config.toml
n_layer = 12
d_model = 384
n_head = 2
n_kv_head = 2
head_dim = 128
d_mlp = 1536
vocab_size = 30509
activation = "tanh_gelu"
norm = "layernorm"
norm_place = "pre"
norm_eps = 1e-05
positions = "learned"
qk_norm = false
attn_scale = 0.0884
bias = "qkv"
tie_embeddings = true
parallel_block = false
init = "trunc"
init_std_qkv = 0.0375
init_std_o = 0.00938
init_std_up = 0.0375
init_std_down = 0.00383
optimizer = "adam_variant"
lr = 0.00135
beta1 = 0.95
beta2 = 0.98
weight_decay = 0.21
lr_head = 0.0124
grad_clip = 1.0
warmup_steps = 239
schedule = "wsd"
decay_fraction = 0.533
decay_shape = "linear"
final_lr_fraction = 0.05
batch_tokens = 131072
seq_len = 1024
doc_mask = true
train_tokens = 447000000
steps = 3411
dataset = "wikipedia_en"
Each number is 50 + 12 x the weight over the matrix's rms, rounded and kept within 0 to 99. Layers, rows and columns count from 0.

# layer 2 MLP down (transposed), 1536x384, rms 0.0264, rows 1018-1045, columns 256-383
65 36 64 83 60 51 45 68 25 42 52 68 35 45 48 55 22 67 33 38 51 68 44 51 44 74 45 58 56 49 39 44 42 59 59 42 46 52 31 23 69 33 71 46 56 52 41 70 70 33 52 44 36 37 50 47 52 51 47 49 59 64 41 41 40 57 69 42 53 50 46 61 57 38 54 30 66 57 53 53 44 61 30 60 51 42 48 56 67 22 59 56 44 54 44 70 58 53 47 55 54 52 61 49 52 40 42 43 23 51 66 34 35 39 49 73 45 32 33 49 44 53 52 56 47 64 38 36
37 52 49 44 52 40 64 30 46 37 49 68 48 45 38 76 47 48 34 30 47 47 43 67 21 46 50 75 67 43 52 52 51 49 48 24 61 61 47 65 47 29 44 54 51 43 62 51 37 53 52 41 40 40 55 31 64 61 46 43 59 39 61 45 44 65 58 34 43 33 20 48 50 61 45 23 56 56 57 53 49 37 59 37 50 65 44 47 46 54 53 39 52 43 52 75 60 49 41 51 52 61 20 32 80 30 58 35 26 49 40 59 45 47 46 76 46 50 40 64 55 49 51 47 74 34 28 51
42 47 51 48 54 43 49 48 62 44 56 55 49 47 60 63 55 55 44 40 49 54 37 48 60 42 69 48 59 37 46 54 47 37 37 59 57 36 65 62 21 46 49 69 37 57 61 44 62 31 50 40 43 57 50 54 45 46 43 38 51 44 61 44 50 43 76 56 52 45 45 57 37 48 57 39 62 52 74 38 49 41 52 57 45 57 55 49 50 54 53 54 27 53 64 73 43 39 51 46 48 47 39 49 63 25 55 45 28 34 55 36 68 52 59 47 58 46 40 40 46 40 44 49 52 67 50 54
52 43 44 41 50 57 46 53 43 53 55 71 43 44 39 60 48 41 33 46 55 55 49 46 33 38 48 45 66 43 52 56 52 53 67 42 48 56 66 48 57 48 59 40 40 49 50 61 62 60 65 28 44 54 58 50 61 65 43 42 62 55 43 46 52 56 56 40 60 44 38 43 35 50 50 53 49 52 47 43 47 40 41 38 54 52 46 49 54 48 62 49 55 38 57 59 59 48 39 59 45 38 37 55 44 41 52 52 57 51 46 49 51 48 44 58 56 61 25 57 49 57 48 55 61 57 36 38
52 49 64 23 43 53 41 67 44 43 54 60 48 50 54 66 51 36 32 53 56 55 37 61 34 59 34 63 62 54 32 47 47 24 42 36 52 60 56 48 67 38 58 36 56 46 44 41 79 52 50 33 53 45 38 59 42 52 42 44 45 57 56 42 60 64 75 53 66 38 50 42 56 49 50 27 56 40 45 49 56 60 43 35 58 50 49 56 52 53 54 44 36 57 34 52 55 67 55 47 38 54 43 47 54 59 54 57 35 50 26 48 58 52 48 51 49 72 42 58 39 58 50 55 49 46 41 50
49 40 47 29 42 64 51 44 37 51 63 56 48 81 72 45 37 61 34 59 63 45 44 45 39 46 59 71 41 46 35 43 51 43 37 43 65 59 28 24 89 49 58 37 37 37 47 44 51 45 40 46 35 51 28 67 33 45 44 58 27 59 88 39 27 57 58 42 64 42 38 45 53 52 35 53 54 59 66 50 37 33 59 32 40 63 81 48 65 44 43 67 48 36 68 39 50 67 55 48 39 29 49 57 74 56 53 57 60 25 36 64 53 30 71 47 58 42 68 63 60 50 44 17 42 46 27 34
50 43 48 21 58 50 59 50 47 51 51 65 41 43 44 47 54 46 52 48 63 36 42 54 50 59 60 55 39 47 61 43 57 53 58 56 46 56 41 61 51 51 56 48 59 36 43 60 57 43 48 51 48 45 58 52 72 45 56 56 61 64 50 45 58 53 64 43 56 49 48 55 49 51 44 48 51 55 44 49 59 59 61 56 53 43 53 52 52 51 54 55 63 50 45 41 45 43 50 52 36 39 55 62 33 42 47 63 53 60 40 46 50 42 45 59 57 43 44 59 49 53 59 49 50 64 47 49
50 63 37 49 37 49 50 58 69 30 81 32 58 41 28 72 67 35 52 38 33 45 17 50 58 25 65 64 48 45 24 69 57 55 77 52 46 48 57 54 58 65 60 58 28 58 49 45 25 48 43 62 38 45 53 72 59 48 56 43 46 35 52 60 36 48 47 67 66 63 77 69 59 16 41 60 47 65 47 47 41 85 47 59 70 30 66 46 36 55 49 67 66 37 53 48 57 56 60 33 27 29 58 53 43 31 35 40 72 97 58 54 51 61 49 65 37 58 57 73 45 68 49 44 33 51 28 46
71 42 52 37 50 37 53 60 58 58 54 57 52 44 50 41 45 77 51 40 64 59 75 40 51 59 25 67 88 28 68 46 44 69 34 58 57 66 44 43 45 54 53 39 22 63 74 61 39 39 80 45 40 50 72 59 39 47 74 25 29 34 27 16 32 47 63 63 72 43 53 33 34 58 44 38 35 58 63 66 27 44 48 52 55 51 60 54 69 08 79 55 27 54 46 33 34 60 65 70 36 64 66 24 57 48 55 52 67 77 29 48 56 38 67 42 47 47 43 49 29 43 74 46 68 42 48 51
62 46 53 32 58 38 50 53 42 35 46 62 37 49 42 54 41 38 51 46 52 42 60 44 36 31 47 43 54 41 53 46 71 45 59 52 41 63 61 34 46 53 51 55 53 45 61 57 58 51 63 32 38 46 53 48 56 48 46 47 43 50 45 51 59 55 61 37 50 36 36 53 34 40 42 52 54 47 55 33 59 51 44 45 47 51 59 55 52 54 48 38 40 50 59 63 47 53 53 57 47 59 44 61 51 48 57 47 62 52 51 51 44 47 41 54 50 64 29 63 53 57 52 64 56 49 52 42
48 61 55 52 74 58 41 61 50 46 75 70 53 44 35 64 51 42 56 32 51 60 39 60 38 41 27 59 68 38 44 40 55 48 57 59 39 51 67 54 41 49 61 48 47 44 43 52 62 52 73 31 54 42 64 52 47 60 37 47 62 55 47 48 58 43 61 33 42 48 49 45 45 47 39 63 44 46 58 33 53 57 53 54 47 38 45 42 53 42 47 46 46 42 62 65 44 42 59 49 37 45 21 47 45 48 52 60 70 53 37 44 44 50 45 60 37 47 52 49 37 33 41 63 50 44 28 41
31 34 59 45 56 46 39 59 36 38 54 78 47 64 31 44 43 60 37 31 39 45 46 56 56 48 55 55 23 45 43 61 65 60 70 54 60 77 41 44 55 29 61 35 62 59 51 45 67 54 49 34 29 58 44 55 61 56 48 70 30 37 33 60 52 78 62 54 53 48 70 42 50 66 54 50 51 38 60 55 39 59 64 48 28 54 60 50 48 28 51 55 60 25 52 52 30 34 66 49 66 41 54 46 60 32 68 43 53 54 49 65 58 58 37 57 59 33 59 65 38 38 47 62 46 31 51 38
53 54 47 47 54 49 56 60 70 31 59 30 26 62 45 51 45 45 39 36 47 42 31 49 72 68 73 58 63 62 50 56 39 44 48 50 56 54 32 60 36 49 70 57 50 54 65 46 56 52 48 52 51 38 35 36 51 41 55 46 37 46 40 44 46 45 62 48 50 58 62 74 52 41 43 59 49 34 62 51 57 40 41 55 51 54 37 43 56 38 44 57 37 56 43 63 38 58 46 34 50 64 67 62 40 60 64 40 57 52 67 54 44 13 46 55 58 55 66 37 39 52 44 57 46 52 49 37
54 46 52 51 51 67 61 25 70 52 35 61 54 37 35 42 55 46 48 37 45 47 65 30 62 37 67 53 47 44 43 46 62 58 47 63 24 37 55 33 33 60 42 41 40 63 36 56 56 51 54 60 61 49 76 60 60 52 66 45 56 18 55 47 54 50 44 09 47 51 34 31 44 38 38 65 58 46 55 47 46 47 58 55 65 63 53 29 63 53 62 57 44 39 48 45 48 58 47 47 55 35 24 42 46 58 47 55 58 37 65 46 49 76 55 51 68 53 54 54 52 40 47 56 46 34 53 47
61 44 57 53 51 69 42 32 37 21 38 61 33 54 55 55 45 48 68 70 34 38 73 14 54 49 41 49 42 60 29 66 56 61 39 50 64 48 38 41 61 40 22 72 58 62 49 61 20 54 49 61 62 25 51 66 69 68 53 52 40 42 53 46 62 52 54 29 58 58 46 36 44 70 54 55 65 77 28 45 35 55 38 26 60 39 51 44 61 35 42 46 39 46 59 56 59 39 52 64 36 65 52 34 29 47 42 52 35 44 50 56 40 84 59 61 50 70 26 27 82 42 55 28 59 58 48 56
29 60 57 37 47 46 64 36 51 45 27 41 46 42 45 58 56 57 39 31 66 16 68 50 56 55 54 46 42 61 55 71 45 40 27 43 36 39 47 44 61 54 42 44 09 57 65 26 26 61 58 55 67 79 50 42 51 75 43 48 42 57 65 39 56 45 48 55 57 58 37 40 70 64 45 72 58 85 49 34 63 66 42 86 66 65 46 62 37 73 44 36 49 42 60 52 65 68 59 37 47 56 47 45 57 34 34 58 39 35 41 49 52 72 42 44 52 50 46 59 43 29 55 77 36 53 52 71
51 52 57 36 49 57 27 42 39 47 52 67 67 51 51 42 30 45 48 38 59 46 40 55 44 48 50 54 67 50 65 45 65 39 78 49 49 56 57 49 49 50 68 44 35 56 42 47 32 52 81 54 55 55 54 68 48 68 36 46 45 60 47 43 61 49 57 36 53 50 44 45 45 53 48 53 50 47 50 32 55 50 59 60 54 45 55 61 65 27 43 46 53 60 55 58 54 48 60 61 60 38 35 62 63 49 51 63 52 42 43 67 39 50 48 48 54 67 32 59 44 36 50 36 46 46 45 50
59 64 54 40 45 51 32 63 68 44 58 71 51 48 53 60 48 41 45 46 60 57 45 49 37 43 51 45 69 45 42 44 51 57 77 53 49 49 64 49 45 44 74 48 57 32 55 65 53 53 65 53 46 54 45 51 46 57 38 60 38 57 55 50 77 41 49 30 43 50 40 57 35 58 43 45 54 44 36 54 61 37 63 39 42 28 44 54 41 35 43 61 28 72 55 58 71 70 63 51 60 56 33 57 52 46 52 48 44 20 47 70 49 37 84 51 39 42 45 65 30 44 58 44 42 48 40 49
41 39 54 42 47 60 77 20 71 30 37 63 86 60 81 45 28 69 50 79 45 54 53 50 18 53 59 22 40 50 68 40 69 52 45 56 46 13 35 39 42 54 17 30 17 60 51 23 56 51 55 42 45 20 00 40 55 53 50 43 28 56 05 44 47 22 45 69 59 69 06 56 51 99 66 68 64 54 41 43 51 83 71 54 45 53 58 56 47 57 90 42 37 60 24 83 65 67 64 82 71 52 64 46 51 27 42 54 52 29 44 43 33 51 21 29 37 74 28 33 52 29 74 64 40 45 36 88
42 55 72 47 49 41 55 43 57 37 61 60 50 52 50 59 54 66 43 48 63 53 47 56 35 65 43 54 67 44 50 52 52 49 63 40 51 50 51 39 61 60 64 39 35 33 53 53 57 43 44 43 45 45 48 60 52 47 44 34 41 68 51 45 41 51 50 49 51 46 58 58 45 53 51 40 49 51 40 31 32 56 46 29 51 57 48 47 47 41 40 54 51 51 53 58 59 52 45 55 44 43 31 68 68 49 40 41 55 50 35 45 36 54 43 53 56 47 48 63 50 53 45 50 39 46 42 50
63 62 59 69 42 64 87 25 45 65 29 36 42 50 41 28 71 41 31 47 71 54 54 46 45 54 60 16 50 60 60 52 36 21 44 40 45 44 45 21 32 62 28 72 02 43 63 51 39 59 52 52 58 64 83 65 45 36 55 47 50 43 56 50 34 32 47 50 33 43 28 27 63 52 47 56 48 48 62 63 25 50 42 40 54 48 35 59 20 74 33 70 48 49 51 34 45 66 37 37 55 73 62 56 17 60 29 48 42 82 54 39 49 60 42 63 38 59 23 44 60 42 47 51 50 67 53 27
67 45 46 57 97 24 55 54 41 33 26 61 61 60 42 56 58 69 42 26 49 79 58 25 39 47 59 48 53 49 34 55 54 49 64 40 30 36 61 49 31 62 50 22 29 50 31 68 50 37 77 47 53 51 65 68 56 59 46 36 63 37 46 67 45 43 46 46 42 33 57 37 50 49 56 78 68 75 25 53 23 44 45 22 54 42 50 36 41 64 44 47 49 58 38 46 40 36 54 59 46 76 72 62 57 31 52 39 67 33 50 41 55 56 41 57 55 38 56 50 49 42 54 64 49 69 75 45
33 51 46 41 42 44 56 40 67 62 53 55 46 38 53 46 34 49 76 60 45 45 37 65 54 32 47 42 64 54 56 64 49 63 44 37 29 41 56 66 50 26 57 59 46 79 45 46 63 51 41 49 40 38 46 30 43 46 29 39 50 41 64 80 53 68 52 74 62 53 56 72 44 53 30 55 38 40 55 64 60 52 62 58 50 74 41 55 15 43 64 55 76 31 42 36 48 57 57 51 54 44 52 40 38 54 21 53 44 47 44 57 46 79 46 41 58 69 26 51 26 40 19 54 77 40 52 34
71 40 75 72 48 38 54 34 49 64 44 57 43 33 60 44 56 67 49 56 39 47 65 25 67 69 43 63 61 80 57 27 34 38 49 53 54 50 37 34 57 46 45 38 32 57 54 39 62 36 45 37 52 47 53 46 53 46 65 58 41 50 45 70 55 48 48 57 56 35 36 60 30 45 39 47 52 47 59 57 55 49 34 58 56 71 42 66 64 61 31 66 57 78 49 42 46 48 57 43 49 66 53 46 49 41 35 49 49 53 78 37 53 50 61 47 63 54 50 63 51 40 47 43 48 55 50 51
51 44 44 49 56 30 53 53 60 49 42 66 45 37 34 40 59 48 47 61 57 60 50 55 50 50 65 42 50 72 64 46 51 59 70 43 42 67 66 54 48 54 56 39 58 42 65 71 43 33 51 54 35 49 46 45 46 52 25 53 65 47 41 36 48 48 54 56 37 42 55 40 65 53 63 39 61 51 59 49 41 38 31 54 53 52 49 44 31 45 54 44 34 65 55 66 51 51 55 35 51 59 38 30 56 33 73 54 56 56 51 49 59 47 33 63 39 49 52 31 42 79 37 67 65 43 43 50
95 49 64 57 51 46 39 54 41 68 54 58 54 45 56 33 79 61 69 50 42 28 67 24 48 31 40 35 58 45 49 52 87 36 64 49 46 59 32 39 64 43 61 43 50 63 39 46 49 59 37 51 24 63 48 62 52 46 51 55 50 31 57 63 64 30 54 69 58 23 68 41 28 35 69 35 25 50 62 49 33 59 29 24 69 34 45 71 35 40 53 58 40 38 37 43 58 49 38 93 73 55 75 63 31 44 42 31 52 38 83 44 55 42 44 49 51 75 62 36 56 69 61 59 57 60 54 40
45 49 42 56 48 48 39 66 49 49 44 51 55 55 58 52 35 23 66 77 51 34 38 54 54 58 46 46 40 45 52 56 54 56 52 51 60 33 58 38 56 45 44 38 57 55 50 44 45 46 37 53 54 42 37 58 41 70 68 63 41 57 39 62 51 55 47 67 45 50 56 50 47 39 56 48 56 63 56 63 32 65 56 29 41 42 64 38 55 63 45 52 57 44 50 62 50 52 38 36 57 42 52 63 49 53 46 45 59 59 39 50 29 48 50 56 43 45 63 47 45 56 75 56 52 53 50 64
46 48 59 41 50 53 33 39 47 29 45 67 48 51 47 79 49 32 51 67 48 45 62 56 45 52 20 59 60 29 65 54 50 32 58 60 36 47 60 61 39 65 62 41 61 60 50 42 52 33 53 45 61 62 41 38 55 60 55 42 58 51 49 45 51 44 56 29 44 42 49 48 41 48 45 55 52 51 51 61 48 73 40 57 76 61 39 37 45 50 47 59 65 45 54 63 50 53 46 59 58 57 46 50 56 58 55 56 58 47 46 57 46 53 41 55 40 43 29 43 44 58 42 58 67 51 69 52
# layer 2 MLP up, 1536x384, rms 0.0507, rows 1019-1045, columns 256-383
52 52 64 47 47 59 38 57 53 51 45 64 60 48 48 65 32 52 45 39 48 52 52 57 61 33 53 41 51 36 39 36 75 33 75 54 55 67 70 49 56 19 46 29 61 64 57 49 48 55 67 49 44 47 49 56 35 63 41 43 62 44 35 40 47 53 33 46 68 43 50 56 42 66 58 60 40 42 33 42 69 55 64 47 61 58 56 72 50 41 52 64 48 75 53 43 55 34 42 65 59 44 40 48 52 61 64 49 52 40 29 49 51 38 57 42 69 62 50 57 35 43 50 40 39 70 53 50
43 56 57 57 48 53 57 50 42 54 52 58 29 51 42 68 66 45 52 35 30 45 60 40 43 46 51 68 47 44 49 56 54 34 56 60 60 45 51 29 50 44 46 63 55 52 49 56 51 60 51 41 56 51 49 59 44 60 52 47 56 55 57 54 48 37 52 50 50 25 43 38 41 32 62 43 64 50 43 47 35 53 35 43 40 67 41 45 52 41 39 66 57 40 47 52 73 68 50 56 41 44 52 58 52 54 51 50 54 39 65 41 39 51 39 66 67 34 49 63 44 27 34 41 49 51 57 48
54 54 48 62 38 50 52 53 39 48 56 54 52 43 37 53 43 41 57 62 66 59 53 63 37 33 52 34 75 42 68 30 54 53 53 39 47 65 68 43 69 52 57 61 46 50 48 37 46 67 73 52 55 51 51 58 49 49 36 37 54 58 54 56 64 60 59 22 49 39 37 25 45 37 34 43 59 39 49 45 53 53 28 49 55 44 45 45 38 42 44 47 48 47 57 71 61 51 56 56 52 44 33 57 52 55 78 52 52 35 50 52 57 60 54 63 44 46 33 67 36 49 35 55 53 47 36 36
51 56 60 39 38 65 32 74 51 49 53 63 46 41 38 45 51 52 63 44 73 56 34 69 44 34 57 33 75 21 47 34 55 39 53 60 53 62 66 64 61 44 48 56 59 51 49 40 31 71 51 34 53 41 72 67 40 50 34 53 43 78 40 59 64 40 53 43 31 45 43 39 55 46 41 58 25 39 50 45 62 61 50 47 38 43 50 62 43 46 49 59 54 50 49 67 71 62 64 55 37 40 28 50 60 67 55 58 44 39 31 44 63 56 57 50 49 48 37 63 47 25 40 47 59 45 27 39
54 70 50 56 51 32 70 52 55 47 49 73 45 51 59 51 40 38 51 46 54 53 72 69 42 25 82 58 49 59 37 38 52 56 42 57 63 40 34 41 54 59 46 57 46 46 37 39 38 41 22 43 38 24 37 60 49 66 45 51 33 48 85 58 51 71 54 69 36 21 52 44 56 45 66 53 57 61 45 30 66 52 38 42 35 51 63 56 50 45 39 67 46 53 64 50 73 61 54 40 51 70 46 52 55 53 65 43 50 37 34 59 59 46 46 69 40 37 55 47 48 32 55 46 67 52 43 40
42 43 41 30 43 71 40 63 42 49 61 59 55 47 35 38 59 39 33 49 47 54 37 78 47 25 58 44 64 26 35 31 50 40 43 55 44 59 63 50 40 48 59 69 59 38 28 34 37 67 60 42 37 48 52 72 50 48 48 48 54 67 50 52 54 53 48 34 35 44 48 44 66 46 44 59 65 43 60 46 75 58 42 53 39 39 35 53 50 33 46 45 47 80 53 52 68 47 59 49 37 54 49 51 47 76 58 63 47 35 43 65 46 50 59 44 49 53 30 67 46 37 32 63 60 42 39 29
32 53 43 15 53 62 52 54 58 55 77 51 59 36 18 56 56 26 50 42 25 64 46 50 44 52 84 40 68 48 35 46 55 50 54 55 38 59 63 50 56 44 41 76 69 33 51 56 61 65 49 47 50 40 40 39 70 36 57 58 41 52 48 49 55 52 34 55 46 42 65 60 58 38 31 62 40 63 47 58 63 43 57 37 49 53 36 43 61 57 56 60 62 71 44 30 41 46 63 59 48 32 65 58 35 55 30 52 46 54 52 64 51 71 47 49 53 59 42 51 65 50 13 42 48 73 39 39
40 37 71 32 51 64 24 61 45 57 44 73 65 52 66 50 55 52 60 52 31 64 19 67 25 59 47 51 49 52 32 59 39 26 65 67 57 60 63 42 45 49 62 46 31 54 44 45 26 40 61 52 59 60 31 53 45 37 29 37 54 69 51 50 42 66 43 55 43 22 63 42 57 48 42 57 68 51 42 44 59 60 57 37 39 29 65 69 19 67 49 33 50 49 49 45 45 36 61 43 50 45 27 53 56 30 72 68 47 28 25 71 58 79 42 55 56 47 62 54 43 44 56 46 59 75 43 59
60 60 55 46 42 65 40 54 51 52 65 71 42 45 39 56 41 51 50 51 60 42 61 57 28 42 59 50 72 39 44 35 43 47 50 46 48 53 69 50 68 50 54 53 54 51 36 60 50 61 57 53 35 47 75 50 54 68 60 33 62 80 35 73 57 65 56 27 49 38 49 45 59 52 23 48 51 44 78 30 51 58 35 49 41 44 56 55 42 70 48 49 59 56 60 69 66 58 56 59 41 69 25 62 45 58 75 48 37 50 24 51 56 50 52 56 48 56 33 59 38 53 31 43 54 31 25 38
57 43 46 49 49 63 41 72 48 52 79 41 41 42 39 61 45 46 58 39 52 45 49 75 40 32 53 55 50 28 54 41 64 59 49 49 41 59 55 38 47 36 35 51 69 37 37 42 46 63 57 48 50 50 57 57 46 60 35 38 58 53 44 57 41 58 45 54 42 52 55 55 57 48 44 49 38 55 40 28 60 55 34 46 66 44 35 41 43 32 52 46 54 47 76 63 52 49 65 54 44 43 17 50 49 62 64 58 45 55 39 64 43 60 75 55 54 64 38 51 34 58 24 48 60 25 38 35
55 65 48 35 46 39 34 50 52 43 46 60 44 44 50 57 60 57 48 47 50 44 55 37 43 55 67 62 44 43 44 47 63 36 31 48 51 80 64 57 65 40 40 37 39 42 56 58 48 54 54 49 53 62 51 33 48 26 62 32 60 54 59 75 56 69 39 54 65 43 60 65 54 54 50 57 36 51 65 41 40 52 61 32 64 70 69 39 50 53 54 37 78 74 32 36 37 44 47 49 49 53 39 89 25 51 57 60 53 37 33 52 49 59 62 56 65 23 63 45 49 43 56 68 49 41 60 57
55 45 66 67 47 57 34 45 42 30 77 60 36 38 44 46 37 47 66 37 57 55 50 38 60 34 42 63 55 50 52 57 34 47 34 62 50 48 65 50 47 45 42 53 32 45 41 50 53 55 64 41 56 38 54 43 43 41 51 52 64 57 62 53 52 26 62 41 50 36 36 48 55 56 50 52 54 56 58 34 43 57 40 45 43 54 42 51 47 26 58 54 36 55 47 72 79 61 58 71 42 57 53 35 55 54 49 66 53 42 47 60 44 42 64 56 63 53 42 37 61 57 55 41 35 60 43 48
41 62 38 48 48 53 52 37 54 44 54 50 43 56 30 28 41 56 58 53 43 64 54 63 40 33 52 40 52 41 64 43 61 41 54 36 55 71 48 56 61 67 41 56 32 63 47 34 37 55 37 37 57 56 34 49 54 51 43 38 58 71 43 52 72 50 58 30 61 49 53 60 57 51 51 49 32 53 57 50 80 65 45 68 34 47 45 68 37 69 76 67 39 63 46 58 78 31 53 53 52 36 39 35 51 47 48 45 30 41 36 69 51 51 55 40 51 43 31 63 50 38 42 62 45 39 48 45
59 59 45 42 59 46 42 62 39 52 73 45 48 65 51 31 12 60 57 50 49 54 50 43 00 50 59 25 48 46 32 34 34 26 34 55 56 45 59 65 48 41 61 46 48 52 41 60 55 44 44 60 49 55 37 60 23 61 54 38 38 67 52 71 50 56 45 38 48 48 37 46 43 55 47 37 60 33 56 27 54 40 37 45 72 55 31 57 60 17 41 30 36 50 50 51 41 31 57 48 53 52 71 49 37 61 34 47 48 20 36 50 87 75 35 33 49 53 41 38 57 54 45 57 50 47 57 55
52 49 31 28 48 50 54 52 55 59 44 64 42 40 40 51 62 63 46 50 43 53 35 40 57 55 37 52 59 38 46 53 49 37 69 48 33 80 54 48 35 43 53 44 39 57 56 47 48 56 49 47 81 63 64 63 40 41 70 45 55 77 59 50 68 65 34 29 54 48 32 56 59 54 49 44 66 61 54 46 40 58 53 51 30 47 49 69 59 61 60 63 42 50 40 40 42 34 47 75 55 47 32 55 61 41 55 51 54 40 35 46 36 36 50 65 62 73 34 57 70 43 38 38 73 75 53 35
48 44 72 43 46 62 45 51 44 38 84 65 52 35 41 45 57 44 55 45 64 46 46 66 43 49 69 39 49 24 59 36 56 53 74 46 51 48 54 46 61 46 52 48 55 47 49 42 32 59 48 41 59 44 70 59 37 54 47 34 62 67 37 51 58 37 47 28 56 38 34 56 53 57 49 54 34 57 53 35 82 61 38 63 43 30 53 57 58 24 77 52 32 57 61 59 77 39 64 60 43 43 35 31 41 66 50 56 55 27 36 72 52 55 43 50 45 50 23 67 54 47 47 49 56 39 49 48
38 38 52 61 51 61 37 53 31 20 68 70 56 46 34 48 56 35 66 50 53 40 53 41 42 36 51 40 69 13 50 38 61 45 82 50 54 41 85 59 49 55 65 67 56 41 40 50 41 56 62 39 26 51 57 63 46 56 39 56 68 70 54 51 50 44 35 29 61 45 36 53 46 33 33 54 45 48 47 44 72 50 36 58 55 30 40 72 65 23 45 48 34 57 64 79 63 63 55 63 63 55 48 43 55 52 64 56 48 40 42 70 57 47 63 50 63 51 50 61 33 43 45 43 53 48 28 31
52 45 39 19 64 44 48 53 64 47 56 58 41 66 40 57 77 37 41 31 41 55 57 56 72 44 61 60 47 52 57 37 41 38 30 57 49 37 45 38 76 25 57 45 51 58 46 35 53 45 43 31 48 60 47 48 57 48 49 52 68 43 61 59 57 43 45 53 65 53 45 29 75 34 67 44 43 48 47 60 54 51 30 59 53 52 53 40 62 68 51 35 28 65 67 62 57 38 46 56 49 70 46 63 43 47 57 45 55 53 47 45 54 44 39 55 49 55 43 67 43 66 33 66 32 29 36 58
48 71 64 37 38 51 53 70 50 44 48 55 35 45 39 51 47 42 58 58 54 51 45 62 47 40 69 41 87 37 68 35 31 23 67 49 52 64 66 54 58 51 70 58 39 41 34 35 38 60 64 52 38 34 55 61 60 51 36 36 34 65 49 49 53 56 40 38 54 49 45 58 46 45 35 56 44 46 52 31 64 61 30 38 61 38 56 70 51 53 41 56 59 76 62 55 68 59 63 66 28 64 47 66 65 67 66 60 44 53 23 53 44 49 38 58 54 47 37 60 28 49 39 48 57 33 24 40
68 45 32 40 50 51 54 35 47 52 68 65 41 54 49 44 58 35 60 53 34 41 62 55 50 38 45 55 47 54 42 51 39 41 40 35 39 59 51 49 67 23 59 54 63 66 49 52 46 53 41 49 73 71 49 55 50 26 80 67 59 36 43 39 42 58 63 38 44 39 34 49 72 31 43 49 43 63 73 50 65 40 29 57 48 44 21 60 56 49 62 38 58 66 76 48 55 46 41 57 46 70 48 60 56 45 56 47 62 35 40 43 66 55 51 58 44 48 45 58 57 50 52 51 75 58 59 47
37 73 84 45 52 64 46 48 34 57 51 56 66 45 55 58 64 49 53 49 47 47 69 40 45 28 58 44 63 16 57 28 53 42 65 57 61 48 74 58 36 36 86 40 36 47 36 53 35 53 60 57 55 55 52 53 62 61 53 45 49 61 53 63 71 33 53 63 36 39 52 50 58 52 65 54 55 51 51 54 67 54 62 60 40 50 59 43 55 34 20 38 69 66 64 60 42 53 62 78 50 54 43 46 43 58 45 59 43 44 54 63 41 72 57 61 51 58 40 45 34 16 51 37 33 56 59 32
35 27 46 49 57 62 13 47 39 51 73 66 61 49 48 69 54 47 40 51 33 41 42 65 65 17 44 45 52 50 43 47 43 44 43 43 65 40 63 53 60 50 45 87 56 46 64 15 44 64 48 34 59 60 51 51 49 47 47 37 69 68 19 40 57 29 56 47 48 33 57 41 58 53 57 49 53 50 40 47 80 57 41 54 39 51 64 47 51 58 66 49 53 81 36 59 30 31 66 46 53 58 44 57 39 47 53 47 51 47 45 44 62 70 43 73 68 59 26 61 34 39 49 57 54 57 49 57
35 46 65 44 61 62 48 52 48 37 57 51 52 47 45 77 52 60 30 32 43 42 41 49 55 39 41 67 32 23 50 58 48 57 37 64 40 57 43 34 53 42 43 47 42 50 55 47 64 62 68 59 66 54 65 54 26 69 38 58 56 36 52 36 47 46 52 35 50 50 54 44 46 43 59 53 44 45 45 34 48 50 47 51 31 50 55 30 73 52 48 59 39 34 61 65 39 31 67 52 55 44 29 45 59 49 51 61 53 52 45 66 36 64 49 33 35 48 54 39 54 33 44 59 53 51 29 48
57 50 60 32 45 60 33 52 56 53 47 69 52 49 55 54 42 38 38 48 52 57 44 53 44 38 55 27 56 33 70 40 40 49 44 53 48 83 75 44 47 44 64 34 50 43 46 25 66 56 52 57 42 41 47 51 56 47 39 43 32 64 52 53 60 53 55 42 45 65 62 37 65 41 50 59 48 56 68 60 35 43 26 62 51 57 41 62 37 55 63 40 59 66 54 47 78 65 61 47 53 46 44 62 36 58 63 58 45 49 43 59 53 58 64 65 40 54 60 38 43 70 62 38 40 51 33 36
61 48 59 29 52 52 56 58 43 57 50 59 51 62 44 65 56 58 43 46 51 51 56 42 39 34 47 66 47 40 40 29 69 54 56 48 63 83 55 32 48 61 49 43 50 60 46 71 51 68 35 52 62 45 45 57 43 40 55 42 49 54 55 53 38 55 61 63 53 37 52 44 39 51 57 50 70 54 62 45 32 38 53 25 52 50 51 52 55 68 49 60 35 52 58 76 40 47 58 55 46 64 33 62 54 47 54 45 63 27 53 65 49 54 53 57 61 39 57 56 35 35 52 42 49 62 54 44
38 66 39 42 55 48 63 47 46 39 50 28 40 67 26 61 76 45 40 41 45 49 78 72 44 31 53 40 53 37 40 39 46 44 49 46 45 46 40 59 54 58 54 50 44 50 49 31 33 52 57 65 36 43 68 44 57 64 43 41 63 60 45 48 40 65 47 46 54 39 36 34 66 57 42 35 57 52 34 43 47 46 43 79 69 36 43 45 53 43 46 42 28 56 44 56 71 59 68 49 42 70 60 55 56 62 52 48 43 55 46 56 59 47 55 39 55 53 54 54 56 50 44 64 47 45 28 46
47 35 59 42 39 53 67 69 54 36 63 49 51 49 55 47 38 39 26 44 59 50 56 54 40 43 27 65 48 41 50 39 39 69 47 53 56 60 56 55 39 37 69 58 46 37 34 35 67 63 62 54 39 49 45 49 55 44 61 66 40 77 75 41 63 39 48 49 52 50 52 33 47 25 34 64 63 32 42 51 55 16 32 36 53 53 32 62 59 35 36 39 67 69 36 49 46 64 48 55 55 41 53 56 54 54 62 63 52 67 48 21 40 76 41 65 71 44 52 45 38 35 39 29 68 56 50 25